From a checkpoint of a small transformer trained on Wikipedia.
Architecture: LayerNorm before each block, learned positions, biases on query, key and value, tied embeddings.
Training: 508M tokens, 3879 steps.
Each number is 128 + 24 x the weight over its row's rms, rounded and kept within 0 to 255. Layers, rows and columns count from 0. Numbers have three digits each. The size before them is the row's rms in percent of the matrix's.

# layer 19 MLP up, 1024x256, rms 0.157, rows 348-561, columns 0-63
105:145140109137099116134132143108117141079149148177143115098108141093127129132157154162140153158092154115118162108105108147127123122111136126170117107114138146122112136121120128153113144102108140
103:111135152150137134085134133153141167129174151098112135132131131102144079130127115167147112130106098085140129120147123147103134100144147106155151098125176118134135150174129117106131166142127179
104:097129107142117170120136116122118119121115128167117163087113145111116129150154132158125160111125177158157146148092151157159123105123160100183132118091165151146110135109131114138118140125115121
090:106135118122111140121164107106131162090152161101098105149143142113161109152133135094117145172138180075156128111136146104110084084131153141088122159103129102156141089148116121125141133083150111
097:108146142124116131103139133138140150143097140121122109084110137127121207143095156137149127178136178099096134155132195127103078135161137147096134097128145118165148134131129118138089113185130113
099:126110152110132123131118124155157102070137100142146122145140149118080113128113143099119156143144169108114120141112136142129153124105134159158113139171107101154103114137108110101128117105155113
090:145139161128162136123151117132123130105120127134098111161088096155132121128119113125122171139118115147110106144129147131139131133144118119108131130150139191131123116154101105153139129126139078
101:153144136092105158175120111145141120101139157110134143107169093127134137141145120138141122126108090105111131059150123183120119101137130083144096103156105095128144165128081100104134107134158112
102:128110076155143117135163065095125157114124121141146097162154116116057122159121100165089126130048137126119154121105181133121124099134131113117144109104122144164152147135114122164126110124116154
097:139119159181146119079098131092138147122152109108168089126133130113173088134145112103123124125131097103124159151111149118099160159107108146106146081150128164146130149136151134162072113105128116
100:128149093144144109114106128116106139132155134118157104194160146164135137149120105101128143147098147136138128132154160111104157127092097149134120146167160130101125119085148148141138134079148162
093:115139132111170102094125135155141097146145099097115115111106149125117139122113132117144144090128118152128059138136141120105113191128160141144147134144120125153146123099141132148116135147118119
100:127102104140142138114123117123146117180133162123099170137081158132136109049127176127099115172192122112154153151156128127091124114131101149147087107102143111082138154159147162188131129132129101
097:158142139103141157164093083107091078123122086118134110158119138126141171153142102115156095127112099133080120185125142142141111127112180110113130174168122093147117168134153138146123116106119159
101:138115085157104161111123109190109116181097157138128140116110133099104110131131141093094135116095106134154157135166117150162143139128113066109137158144142100134199068129098101160134124128138126
096:097154136138114143112133127100130126128158121135169116111117127151121129188146159084090138171150140124139141110134075116128145086112108147173134211124131077124166095091114112105119110102141131
098:155101102139125120134138146110142160102154133147156110107075094126131086140086130131119121126113143066124168149128149110157143132118137120111118130141104160092132108147134141170132126134147126
098:136095162114098129103103118144140159182137116091106097169206136154153136113096116106091119108156127147116111102165133142163150144156170130161107137165192137107111106139125147143134144100159114
102:087135128131133124091135145149110107134160127142102167096082137131162143134144130149153084142104113116089085094119139119118140153096132171104120121159133131134163138108175119155123149132100080
101:079123131096134174174135154108154135134102127113186132125145134146147153144126121136155151158164102117129120131146129085185110149141092142134097132128190132149146162100132102105092178111128101
099:116150133140123149120078162143135110142134128089161132111139105121127162132088131103119184114127141146185132102152162157091117127121100069170133157135142113142173099104131158107132109123159121
094:086176164095112128124144098113172155120163156144171157139160094117156101137123136138095100132103164100153142154147157110109131159125140141093113128121124178147142119135126140063078136094135113
112:176161132122183120128119132126079090149147163100130154123135100145105102126086138159123130168121153130144135074082111128118155136148102154107166123126116159134126126101131132180112140151142110
102:105082118100126113136133132174112149092093121114081137090143152121141099127109150148150133128109142152127128151126141157161071103101138136176133083093150085092154119150093163142099180162112110
090:147116099144101120167103145154128091143133118119176157118159123138168114137122107128111143110125171123106107104099133132136134142095087129133109140074143122099143117132136140142151145106084118
102:156102164163142151099183116120123105114132116147154173144125106127185098148135129137112143135121139121158111122092120079106133095148112132112103136117148099125113150132101132098092113127125105
111:143112144090149113145124143105122104142102109097128103173105152100114127152126123167132183140133128091110068087117151119109128146121136169091158148103119175162171135135159142160124053153131118
099:075129144141131174103181090147154188097143135153168146117122152153147100128106183107107128125137139124145145113072148112179157122161159166115124133161145101090125112125142109133139133134104130
104:133137132162154082101128122135159145136144100133212147107141118144120141077102140124124152106155180161106099125094132086090115145161140138150065185115123161135116113075124142114147134131086108
097:110152112135115155086099148098132153119195129140119082127102114110105128095084144114085182135107075154139174131117180160108134128136148096113139063111156120118114126132112130100124120141118100
096:147114140141136167097084110097120146108125129153116125157128157164116080092106157131113123125125103101150138128078195134130134134172130138123123146174152172061125133143164137103097132129101125
106:098157106135170122135162136129118118122118096111134117088135174117102161126121141119105121115125150107132072099126095127113091112135144126151174156103127141153133121173105151146129102161163107
098:146144171086102139133136133083110187167139108141132110140115146120117142143114070175117128159111164116111156109078067130164136122119166120087129153135118187106166147125130133111100090178132176
090:119138117144131140111116134149129130096095102135125119127106135116135109153109105159118071177119122122113090114114135107132114116112127102125146149128163133124131158141119160117165138158075088
088:124146107102094134172135156093154127109103115127079117126142107108122128133136150147148126116114098106146085131153159125110146103171113104136138090104137156124093134092114135133140135104138100
106:102166107137147105106148128151130151134146139156100131152120163134127131088180082151132133121122162101153099107120116117118114144165106131165153127096109097102109094088123127128100146107102148
097:110141139094146078066088155091166100137067093098151127104141179170122103140158096145113159125134145079138116153139077145097120118128115134143110085179103132115114146110110160109137153122124131
106:128162163152148122129136145115128108141122137120145165108131105129151127154145169160150105143062102140110134086140167171105163143118129148123094131126137138148122145155128087089118112105132108
090:141128089118149109175093140158118171163126110064113185176129156123120104126123158146091097140086148115143114135153132141144152100138131106146121107165116131145137146111118157134121121143127130
101:113147126162087158136102143146138131107104120127154124099154160133118105179109124093131129140117095150141136115116112127092146142139108117130118127136181138149090133092092121146137115148138160
112:135180132176172165111084135131170154114158130106154090153133131143078125077156137153119119126116130090128110152102162113146176152112139131141109121108076108115111136158134135106133161135094125
102:152097107142149130136133095145108150096131138144159132162107074177121095140117163131059144104095180091164141180127161152122142114124118137115111141140111130096144124117154155147105121131102144
091:104070128103112129113103193133099145092151159154121144162145128120117107109068150171150109163123128148130115140159142122099144106129129078164113125138127152114148119194135134129153123111160150
105:167158137156159060109153132148148163136134122114084133109123132112133172084107127129145115122155103118087099122066097167106178126129138162097128131123129155142091120098117113113095101128126132
107:106118180164143130163115144131159088163163109152142135100167149092138127082122116134122142092124108113116127194127084135104140127139098097133135110128141118107136116131119137135108102144135138
094:134122131122151072146144134098125149098119122149116099142137131100098103164119123094117121119203122094105063149135134138106146128163135108133157118138146194105127118118093142134142065125161158
110:124121156116135123125094175130126112156137108108124128104139151089145088160098162146120079117143145115132094133135166168110135140139105117136124161116092135144116115104145123074110114140117142
103:138149079110162140146122152145141137135148133137069134122096154154113111085134119115100120127114160115159132167089099139150133106104109134135155136141139141138119140118117111162153095093103129
109:126142137152116116114127140096107130148147172098132110122113123105109161165140123125120070147149112096136123114129146120142114140135110165105217148107137159127087113135126132115133147104121128
104:093110132085099122144154112087121178111147121154143136154103140123157086073132114114110123161113095126174131128141121122109135115120142137125215110082118139139072132121111126146156143167134141
099:095123134124128115107138092117142162139149121124141101110147156163146135155201152155131117147111142111132162104152159116137103154133116110130121178105161136122139115170136168118124136112105123
101:115119175090098125175123151129144117094103103091072114136128132108119115130082117131118098142134130111135194126110117116125134091182111117159152107166115086110140119122132124124167148159134146
109:109133122118117151112111126143151169149110071123100119133105150121145089097114131107112144104102131140145147105155120111087136165120154145138106106106126130133116083171182139150134140170155119
100:146102128088128115142137154151139121144130127118099106151147085132139105140190109151119122097084103131152126133176095112133147130106142115117129166093145114115089131115117149150139116134143137
096:111148157120123122090131101114143156126130150123117131096072130117119130115102112131129140167101099158123134136148135110141131104094107133110165124151147149146087177180126122134141076150104136
101:169120158103159119099128127122089103122169129149126155130122139133118077131112129153170085150112108139115073158144142121154136135084111140095120086120137118118135120169155091128095114117131119
097:101144120119135123131096070129120146134097137147111101178140126113121127132140135169120120106140101149127109126123127166091101136133098059094100113115053139130115135150133134120166100124109081
098:132129135113077169174095125157162133118129092161106104136088175117163137114098145148178121126088128134106120120118127148119122133163135123109142130125156102156141134132162117107105098131161134
095:149171149110113121185135153142144145128094137159124164135121138158144146139138125182130123105128127180161124131126136125103116134184095174140085122155112190144119150142100150130116130136117150
103:143121135153157086134172092093084177122163111159126127147121120107117142108128134126120158134168075098163113095103153097118054115141140114116143149174148133201100092141163109144135179094130124
090:131151121096133124136144116136115102154102133141122111110112138144100099171114080104107100130119150127104132134119162153135131138130186129141145145113122170146121121130105105126149119125146149
103:137099132147130127109133076129152147140130123151116123149127108134149153102119174145112140113111109116113087130132139168133136120096129171125133132155113133135130150108163107113162068075147127
094:186122153114140110119130099126127116126117125094117067115088134114143138101117144089130123163077135116106144139118128098154106176147108179157116129168168127111102114132121118115154107139177139
099:143131108117128117148134102129099136160151138085114131164117087165099116149105138155150114178148132114097124126141118125137100135141137166093134111091137126139164073145115149107155086138152073
103:107104135157143120133098116097096130081114116128136095124139140156166102164137188124113158123133155112119127089116097137129111141131134132133108164174118143090169133106105150138109146133102143
102:091194106145117145087105068121115129125124125096133154162085128121131129109154110122107142105116159131196104097103091112163166164160135133104106144102147103138103142068151102129156154125180107
102:105126153097138104123157138123135125189135085106146153096126168101090156128135139110116094155099129116122102122085128142115201126115111096148157145135129147137163140109128120118152115146152127
106:150119110157133129160120131144102085125132092104149129127080113129111099108142109120124129122136124126091147142136115120129167138188133104108104189096148134135107117118130110114083116158086170
102:128137142120105144135134154121112102144171139131131181103110137141150163132098157131131122114149124127130128149126136120154146153141130135123131139164134108131084118139113115135115106121074131
099:121136151091125084123107116108128147120190130109153109171160146137119140104136116129128132139124135138143142077114113115106123119099142148130113129098129135139139124133135132142069127124122101
108:136121153133120120143139109145122151103135104158128115143164086111131104173162142162141131134115122123194113131146146121126124125128145111147178143133105114148151114099125087095129128181171168
103:120169087133093160132124127142090138123131109122127169145114149095159153094144115084145131133110126183104152101140092115108080149147130122094135140125153138102152129134141185111113126081102151
094:146152115104104107152137154157103088119078128133120154125106091130077119123117165142084140145121142148122136133130121137150124129062116098105124154091139122151114127105123150122088132112085185
097:105118137168155134084192126120111158156134107149134131157102185098124130091126141141135116124121099156118139113126119116137141089139109148129144112137137140104152118128135192132135142156142103
105:114071160119167133124126132131165156072105131161119139114129129181106114115118164128135164135135117126130121078092085177153133143093115123148087120127148126150146079104128138137111125127138033
100:149136119092147125133140124128160125146155151119119081140101090128161110101160095113123126140087139132147135075097121170124121134162145153152112141108121075148131134099118143107140100144173141
097:151157129120103099151087106133118126111125125141089131098142142162125106126119140137083120138147122156156097149144110131176146124139138147091143124111124114134122139115122144127125139107152134
104:111123153120131124134138122099164123160126185105136126156080155149132086169137113090127165128131140143124155164134164162127135114138164128116085148112097151111109094112109076109128130150169163
101:121135094077118100158146100139089122136111104133131097138119154091136118131126171090155136099149126108179155190109090100099102131146140122105148167188118108096144100149153114121119095117166101
095:086110106144143122156103119117136125102118072125106138107181147145197144131090130146110147138117096148143108105106113124139154121137171154094151149130111149159123180125138163157148129139182153
098:131125140114110134130124118116100125130180102088061125120149093141107124128077118174106112128124157154106141107148148152141127175140156107146142110130151156125123130111144136129119096136121141
087:123145109090122174121141140128106121131092141171130164098156157130089119141129118165088140198177150110126178120159127132113129083099129129154136113152135121138135116132140156149086155148129127
095:137101164130105133117074129136158100130125095116137131101168136147127127142179142148150146126152109127137131160131118119149143102121152149171162146110104116122144148119136114161115116132050106
096:146115129118147161156134155083158122103121108085098131146141144157128113121139122133132143115098097116135138144153126126131141145105122128100142127089112117115170129094128142149092135110142080
098:143161170124131155110173110139074134109085121124143118141126165135097152133117141114179138108148166149133073164071117135087093147068140168153099106136135144105141096110125157126129148140160114
101:112098147139119094095134105108149135146115126155158132128144130132125154147072119143165172120085117109132147113104161164129097170099146134127138145145116133119092169108142138116100171154094138
094:162145103126118102171120130121136140091081098120084163117104160148146114103161129113124134159074121109132152127136162163144081104131116152117151124158093108127139119100097137187061138110142096
092:123134168153136126094099118115118129147115145114202134175122132126067175131116118132111106152101123127115093116101104164123150089123128102159128124115143147121087123184111129146112097124108152
100:152169138136145113179107121171153154134113158155130121144145133118122101115118139129083144143118135128110126109130112127152110134136125163148127145173114128089123086113166176156136142135136129
105:134130144190123163174074153154140101094139117128184169099133142116112088132170107124162101125092119145147136142126143133129127132110107156156131145090144090191109145110121133122147123103171122
095:151133173151131122140131111162119128152143095124166148175163133157134100103153156128104170139144121123122092147129170168124159103123150156123118158160138108127104130110122135113111100129113160
104:060128141131171122189140094140126112091134138117146137131154131122122141183110120130148137139130159057144135135176160131105147131135116106138134089165113111099070138093139154113144118095150177
099:127155148107109125171076128118154105144135141146111109112127135114172114080109123117127126132172127098173107153118118144119152090165104139135165119181133130110151142080109128139140046141119137
098:103114155147112161117117107167124133096091133137140130126148139164134150120136170127128107138119130146132065114102135133149110121129114119132120135117142132125135124099122138186144113171137123
100:123155157143129125107136110125108081131086155147166115139114118110182102104118122130135135123096073142101154151103139127181152204140146131153112144083134112140174123096130114129090112104126136
099:139086128078177118125176166096137141159145132145140145104138176166140162127128140124112132118158096102123145141110148078124164120158093134105136129138170106155079113121091153102136171104109089
104:157117181094122172140140151123106161121186122124156144121131115077122104108148116134144124168106129126128121153118125107107170110147113156118101101120106134108175182114115140146095153157125092
100:082113150152136091121151119169092148157196126077108135106122134130141154149136088107109133144099118129162153096146106159096171134109112127095149144133156136123129106144143148128133149129170144
102:135134137078092159151143141110170140114136121124121127107098116101101143115151171117134129146118138115155145133158145181133128113087147146137154127129133164134120146103138140109086125131150116
105:139128127156122114113115110146121079097142147148142096101138175137149173119136163143103143159090141146092146124139134130168090134127131086113156093135085108137134142129135126102107127144113101
106:117142136121083090136132145143163123140162121130142129152129148122168109131118124111146130182140113082138176136137117129120123105129142102158159109111133172129099129151108108131122134044141129
099:134132100144138148176107162144160150140108156122139129126145145122136117094101121153081149196152143120131107155127125126144096102139138140098174118097141175131101146128123152098158116155121114
099:138121120094107143150133159112173105121167120171117133096149128099132127150146162139134138138115088092131089130162096133133132141134122107153115124105169100166122113147134185156046138103156116
100:150121149120105128088135094142143083112115169141186121148094160131130103119109141136120136135130115092132139127154118156125147114126109143084115170158086125100087131095117155126129106102099166
100:112132066156157136150121102111112115135129150088149131110126147156136135128194181142144126141154145142107077122155145113139149119119136152170132135091149114150127113146092098134174146120106140
096:115128144091151144137113161096088148107097154127130087131139122133089138078135109132175096144081131091156111087152140176132110137139133110165175143092167098148120177138113129126113124164132156
096:121146141141079098114095103101175110130152125125162120152144167108117099110134130148099106128155166137158174089124157137100134157187141123095130151183118146121130093085081125120107093108115129
097:133136127143109104093148127103124132149143142140151144144098123128121143093087117096127134142149088125123153142116089117107131162136168132127120150098134123126129122163131114130075160118119156
100:111145108145084152140121153145160117062146099119123143104132168138117109110107133111128140140135110139069165138100157145110146141146113140126099102095161167120068084134133138159122178100155150
105:145120097114153133146154134124124089143093114125164112146120133125124139144151153112103122116178116145113138143166128105141127135121126132111116122138102110146117152099114108141118141090136116
097:118140133146167091144111139105137108115128146135099149161131085139103144114129133119142091076121067146088148089167178141112109120159099107118144121123122107124132135137195156137183142128139108
098:146104153104131126117107120108126100156134117149128117118098139145111125094156163102106105144097164124143140166099153132114160146127122127099118059122131104084160146124176154097132127092118131
090:103108146131109167140140144121098143120154145085123123129100144140151100149151146179090121141114113145164188066151151130127152128120166110188099115152118155148144142140148116164119142175134103
097:155108126107131171124128132133105123143117099142126115142159180116136110101162154170119130151085134110148139107097144078109122083112108099143118151117145146135160113135097091130179142118150155
103:188120085128126138151117143152119116123123091079115154139124114120115116183126119136132124127142146123130133177115156159136086129114139153134109123196113185126124120139077137114105109117145151
099:137143129163112151137092139139081148120121109128192145124119108123175119140135125142113110103095104130131138164115153124127164122170148149144158129125108134090104133145122169155171124138101130
099:121133158143073142129146156146106132163165118108134137148155162101151105138099086129123089152159121112165116133110117143172152108089092181092152101166117141161118047145142146132131109110146195
097:160157141149156147156159126104143118142117141128170137160136133130092096138171180130110135107131146130133136150119137170113086155132153136117128150135093152149151133164114077110106131108191108
103:132141111134142132118098089120132101120182127123103123154151175109160134138100145108118086120162081131136148087127144116125164127126133088111124119131123130157114106135163173140145139112095090
098:143079097101092098114130150101173110106139158126175102116175126117155103087118079119104162176154135110138116086118113113140124128125171174099131130146123102135140138104141130142093111133120131
097:110150120125135126141108128112098089142135128119124057092105132138124109131135135112143132111139118140158132142143111167142086144099111144145129144113098110149126101120116097106101153146132151
098:159120074115146150138141180085117163116118132107152078131138132147156125100128203096105085128113132140185113095109124132152128123105103134155134157131169094137148139137185116153091128115121149
096:120093160113109140116126150103136185127150126124150149132113097097106084160099131141142169133206141129091123156103143125146142114099128147134100136134101121120137153150108139110148165083182158
098:128128127137115127124144121188123094148109126091134117135107138173142134129097115143097072141106125158151120151150146118119120153121087115158208139109109158124136174133163125138106117126157095
096:130115099153134116168117122116118158125175101141109150163095127062129094070133150090113110125168122134155126129108147118137128082151162139175155144107108108169088111162147106116147152130135151
105:130109127142128133101101168148133100170127162117140130114078160087132131109096144162126158098084173126106127152143143118115135104131187136151142106130177113146132116158134097108117141073115147
101:133126098170113129121146122117108140111123098132102112119111142133134118121136114102133126143134131150119171133163145168134154145126157140160102104120116116121170142120119179125141076117124145
101:178151125094121107101125106145123098121118121147128124093164081147157160126148132154130108127080134115110135130115189142130172134131136125098110112125148127136136044134085122130150102137093133
094:141129151151145121140090113085150133140116133136187148153095128163143145119107125123097159146111116148194138155120103130103086122102113114142144126149080104176072125132144104113132131104171129
096:140093150108110136123106167095130145156125094148129091131140137147127173098114130168099111146131137147098111126148150152130121136084101114133153128126135144154129101136108174140131164107093117
089:118149108113131151115103142139121129176090151110155131085117129084109104097117092103152107109070143096178104138059119137148151132137115186135140149145141124103121091111144117134121105131127128
093:119103151142148132124103139120098164106120101136106139131120100135137089104114165100117162088116169141145127148111125151094109144089160149104145156149127154123150114116123179164090119118140099
085:179128128133140135103096145135102146111162115126192167116131111136090133146141120117136121121140150123132150142171183127159149131125138200111104127118100110118108085143079160149116121124139090
103:104110098104144136132135139102147136118089129139110128117128142116125150126173144103083138087158144103112101126171112142135118125135156079169115149156150087116101110123151129113149121145138083
097:125152142137070152115075136203127130165127117117070135146133147138147141126158160129124124169140152096121106118116154147138101103134146171099141148114111163096165113104139130101104143127159130
099:124127141158151116111112166130135113156128108155147180129135118143138089136138154135133127110122147144089096151146144163152194162146146121136135143151164119149122125100115124133106116111149156
094:091101133149164137151159150127122134088202115065134132133138124122128158130109137129124148146168147121128173137140149155139115151118108115142135137125124137115139137142104139145152082116149148
099:145146115094128120167166122068116153085084138177128136092154148128116134109135128156124150141113071124115135086162176156141131172128150106129167110138138085132096093135146185144112125116114119
102:112154085113091132109112119140157117162151143145143142134095143127123160132124114131144128142119130137145109134156141139118124112139121139135178150140147159157155151153143102123127156139138132
098:128133099128164122166119132154090113136140158129179147143165111121130103120091120115136106140148161168147109142120128127113152168106128127130171147158143135184144077125124131133147147181125128
104:134125128083104135118120149094104126100118129138167077116099130082112128127106125140164119116141141159104123152122114108099115115171108130110151148131115134108143141103153128132117144141114117
098:171133105132106132090140156149170147143124158132160122140130148096133068106135138157137083168087126137107109131142120105128122148140124129126106133112105130148131149135128130127137136139143145
103:131100154144104116128150107120094142112109119126179146117127119069179121094092126075077119134148150125144133160105109153134126130176118081124138159186132148143126137081174145122134102144145144
103:156134125100143150182139122110140105166075125138121104102142088165194113108091131128126134181104132113161108124139143146133095099135134127129105107113110156116103129149155128111112106158142127
101:090102107121138140160107124142123133082131148136133100155145130154116125080148135076086138110111143156202116181097142093077123119143156173149135176093095141163093132130139115178132121099129166
102:180142100149151126082116125147117106141163137124150138110103115093121089109160124145116140181192175118156130152122164170154123123124127091126132113116149138148140156097120107106115146108136133
099:137128086132161144047128133147127135123143101131106152101135097142131120066113086109121165130137099164144141123135128150149123113149104150172119113124094113123125115151131103137105119133108109
099:133146157125131146117159125116115099103166170070121120134071157132160116103116129133119140072085133123102126118119110083143111164120167089117133186141133117139110134138150111115165110106128133
106:182138125147176134158063132139143136150130136125114117100118146127135140117091127161110080179116129091123077093124140119134135113116168164144114133119147119134118157121105119097080174120129150
099:115138115166112113120085182148184145161134136144128183108138136164087097133091174131141093147116167097120076118117114132101161087158131134134118146147133116176101095132167130111124105114146160
102:118136124089125094120124155146144120186111106158103104127108105144141119145117118118133104170153114141140095128131117201146071134078088142117148132160066147138136115133093126136120135110135157
102:133119114117142142127138099109108095164113107131133097131127170127120113111172098133093156151150138123114106156146097152106145111105105118113121096123125163129132159124159108125156154121160206
100:122136169138102116124153124144121120127133143093102069138171112167124135120113128124119135107099127092105131111079108125136128102092086117127113116154126145158107115087121095121109134126117146
104:146121132132117141116134141139085096118130122124131092094128133166113142091130141131116121170113121086145125133125132130105150174184122130090098136129105184102154123110086143182124138118124158
098:160118161094144166139122084140118165152100161113115139127123138138091133147110169089143122127146157129136153126133102144153100092133148133172117129098161114132122145160100134107065114113109191
100:101125129135155156139115117141151113108115131117113163119135091127109145129132123136124120133068108129051104138126122169128147132130112111117167080129147153097115129128126142172102103160119150
100:097140107130107147127127136147107114130093145137140124125137095141176127127123140125163113132115099101078128120161168143082140068148158134121143099095117107120092139138116112160144147077158127
095:130135166104127110117102100118098160081116165095112183102156113143113135160116119096085163110140135127087127127137132113175163145123166147122143137116148096117109104118108123143140157117143136
095:142122101132149136155115094137108122148120122122153129159111141109141099125103122101106135114108156127080133168156151131155118107156157112156193128117130131132118139092143145130135097127107154
104:117135158164131130155122124091104092125121103118116156125147140137124161129110141094108114095141132125121091137129102153106153131122127130114142186126143158147109101104157138128118090114130097
106:135130135115152132135115103137167155115110114133114151128162113103123142143133100125141112176127122145152185110152144134146175154118084148165146112154152206122116142093139165142118144123168115
103:140136142129139075151133138097178123139118100132126110155118104100114147104121127132063146152102162129092102170152139143125137100123122126098136191142108114094123112133156080147103140116107142
106:108091150150089100137137160119146124152120147138131130113091140110138168119104141118163169137125150104135202098113124156134119133118126088135125186112151085126169154111164186115154141121075156
102:071109120119103094099139138134168114148168135100110131185126147113105129110095117083091138122128132114142144127116144141119143090112118150172130140202089170100109157124097176120134101126097133
097:116141146123132111128121127121108130129093167137122123150154078124124135131087165104150089124100110124149089120117134108166113169094147124104108131157154114128156128196176142137104067171129139
099:094161104113136164132118103128121158129128169155164123139098116154115133160112098135133150133130083164073155096141196150126134110128154160176149149096145115124141144094109083121151147105077055
102:151171151116171143110129093173133107174156094151171130149129146126112147158106142143174112123143131100116135167103174111132111147121141131143127116119123132122122089171079118091104100140138155
104:099179131135158113145118147134135118131144114110149089114132129140119146113124149127179149114083120155126152153103128104112095122121112176126115098150086121109151119095110098157132145162143099
102:118137087138125133125147147103120119100121153156081169153147132151169140123141127074154139144108129095087154155120125152116149145155081152154129086115158139158168134126127119093105153149143160
097:147105156112115122137144157151132105118154129136130109050156155141146143195144105117140122104141105095112141143111166150092158136145160163108133130131092146112126123081108146106137141161098132
110:093100148150107143086107112136107161119106162164118120119097136147153111140099137122146136111118146157128155124114121143178155140138106068089103111133117169145102080098114126100115127143182093
102:129140062187148089132136117093155145091106114111164131134149115187097140122122113132119141133116152111111131147105119145128124111154136126173124164134121165129124125103095117091202135110117164
100:141110111076109117165150086163111109125123091113117103149132132121109161111098135114086152086119099138113063107097110147106118126135128108128150164132155145151116139126147120086118104099102127
095:144118146114135122086145129153123138160122149134115147139143128114102084191141113116119128164127176111120153079143133151112165127136129152135114145144116126180081120149123140163127118165093136
101:133149142132153134133120135103133125136137132155102148120120134129092071147131132109182147163138109105116140082093113133124097112133123126112179140151141096081186138166139121139101140142151162
106:100131110144078155100130125148105145111147106096107115142159166126156127111097072122129143114152139104088147098150178139108114122194139119137120096168109154101156084100094131157110141115111145
101:129131085110144151094161114118160105149161118116122152134123119139168168117149101126133160146103118130124155128116156097122101081134159152112114137121115133122114104156130104128120144142104160
095:140123138134157128121117127163121109138104143135156081084099145094097155125089122148139130133124125145104113127102156143117117123130154146145106133155164148170153097099145136147138145131137150
097:148181141162145123151132103140088139145131085114132177158172136150144112155160151109138127108141144069145149127139115146135111139125100154162100095133136090094155159148123144162100146130159143
098:109113140105135126163136123116064146097187157126107117144120075107133173159119132139122094105164161124155118098134100139120115133129166182165136136143142119112105131133117136139138135123131114
105:137113126120139107161105108138143103146132150148118127138124119153135122127128122114151164157083131105092117164145133107124178129113120099126083121076130143141122083107165137116127084112138139
102:130153129129166096127128084118115098158155148100162145116138109138110085111135127145162133120125098148110131077121137111145096125150157107166092125131087135162163137121132116094145130079138124
102:131136105131077167148130133087136070115136139079153175198119069106133111178142145119080121126178156090168138120121156116149102118127159115159162129099149130105114159086130113150088151155110079
104:132137117145148135120124107152098127110132114101135143096158194143166113126101128105094166088106058127121133092112139157138115126134129136143158100179113125138133154134161130143124150148111117
094:142089137122123155119137124160152085125097154118119118145138121073137129186156124102183157141125108142114144130095156140140111089107163125146114122151119129122082146101141110156104140121104122
102:150147087100118139118117133183167098116093128155138126158138123139116086095170141143117152132159131089122115146175109126152120144132162158148074153167087116129083060146133153188111095158127140
106:117156119106081177094143110112115122091145135139117080123114102111133112103118173155133109158155140163124105165120124154118107138115114144115188136121102125122143183091136156164102136133156162
093:122110158155125140144115087127133149148079120129130119139085166098120144120125151112060081153098130124134096138157152129116149167095143148170174104109148123145146138126119145137103128109127131
107:147118074139117088103098104161135156122141105119095125091134171130123122142147141155108151154138126125105117118167111114136088096120145140125151140128143115110156103120129134141121121151152125
103:131148144131161144105115077165114078143095123159128120102135165126147116106142182162152116167112137137127120155150139131140144088141144090198129123105116151119116117121152130145127151112133160
104:098146106165119130095081136130111163121142163168117154155108154121096124142118183153108125135147139121138126134138153176107114135102157148142127115148100148139181123205123111112119144174162080
101:109110109138135112141134099135114153145094174107101165140124142131135117129132116126119135160101105151127150079073152109175104118074131140124150140182137132134129109128118130142119155144104137
094:140094136120191111140164131079115115142100127109116101118119135134110154127139166119116158146097172136123173103139176156139145126125165157103107087142121110162170143100096145085096100136087149
102:102141090112122121125159122108126117108139123092119133107144133138153114103164112160169127133110111156120114137135140110094152156090086154176109086131120072141135151116151103142138125106110118
105:168082111117133138121167118169118086095135108091108121131095148167136116130082136102087095161141124064139164110106107194092110099161112151126111192131121137151177109135159095126101142123113138
096:131112112150080094123150150131118154101095152144168146111146145157156159126126136102133105152158134128138107120138117097113090159121084126149110111097095132113126125132124121158121118125115137
098:130137192125126104111174103125186101119148088127149131128088155120179127154131144156159161094115136084114138143161140164145158129108166141140083138073142160114121091099118133094133125102146104
096:168123090146139141148153100147184149134091132128132172154127111139168116139105144149140106131075107122115144145113142123143108170101102127140152128155149174133142169133097140133160043123121128
099:139102112086110148132127146100152129140107115133127138206123164145139124133143143154121098180111102103093128117111135104192117100116131102140163137131129161153122165111118098113131107139090111
098:093125137123143133171135124128118161130173133160107124166126133159094081138100139110137155138124183096121152112099094099086161124118152128096124122099097127122114096144116102168117099127116138
103:116129170132086133084150144144123128148129127111133074142109142144110099123149129112114185125119130104120102137129144142123194157135150078124148142131161143128121087121151105107162144146085131
098:112106110124151180139111130093128141121135121086103069097122108103129118095111131078111125163101062137135139124146080163069148135166132144121131049157139105138125141159134128108104175140152147
099:101146135131144127137137125160134119093131100138118112137115131130126138138128095122091157134154119151135138074102168176115091127124124090168113131121102151150081112117142129156159119115181110
101:103101075133127121141123127076141107151110115101180119141158163125106142117120146154170142154101140156136138138136146150181156141105158162120121128149116145120084180157130127091111111127132138
091:125145133117153122132111151132167084153126153158088118108129188100099112127150150130117123130156111144139131149127124115122175145128110132149122151092150103118122147129144138107078110117118161
093:105160141107138083156120155109135062139091126160160157128106114149160081127076138119136145154146129098121142139066100122100095095111151147105127138091107136137147110136124116149121094113131182
103:170142162074131138148160161155196105116117120109074136139096092116176092126133126124112137144126116115139150122153138158137136139155113121074144154117177131140105108136154117124100105130121132
100:100131146179137191131080141197157120154102096125138126123116133114153140142114083134121137092118114204169119172120120132105145143071126138129151128170111150136142124127131108086114121100112128
105:180129107124139143119128170107150144157119131176164090127108139129157116144128130106126153159130102160123155127110135103125087093119130144168166090144093139151155127093133145143121150061107131
104:108120154144141099150139144104130142159149106138167078131135124081162091110150107125130136138110135098116090128091164096110125103159100122109161140137093156098132147119151135122154119142148160
096:139106117161128133110115140090119151161118167115125127085128168120193169149151126118154085159112139140109166182116155085099116108134126141113159120109122145083093168081073116147090153136113106
097:099150105141198119105141139111118102165100110137116149199149105149160151122161083143143161125120087109134181137098110165152111122120134101135147122085132150144102129131122122133134164158124117
102:126129105144095140136135114095163135090096104127118136163168093132148130113122100125141106102145109110118168145112169172144122097142183164092118142118130177126148157125150103144100148107102134
096:135127186084084148132164139159110111106179105106120133139141132128146131132139137138128138147167130125145088116111124151109126157157129151133087144101094137113140111116130158125142192149091127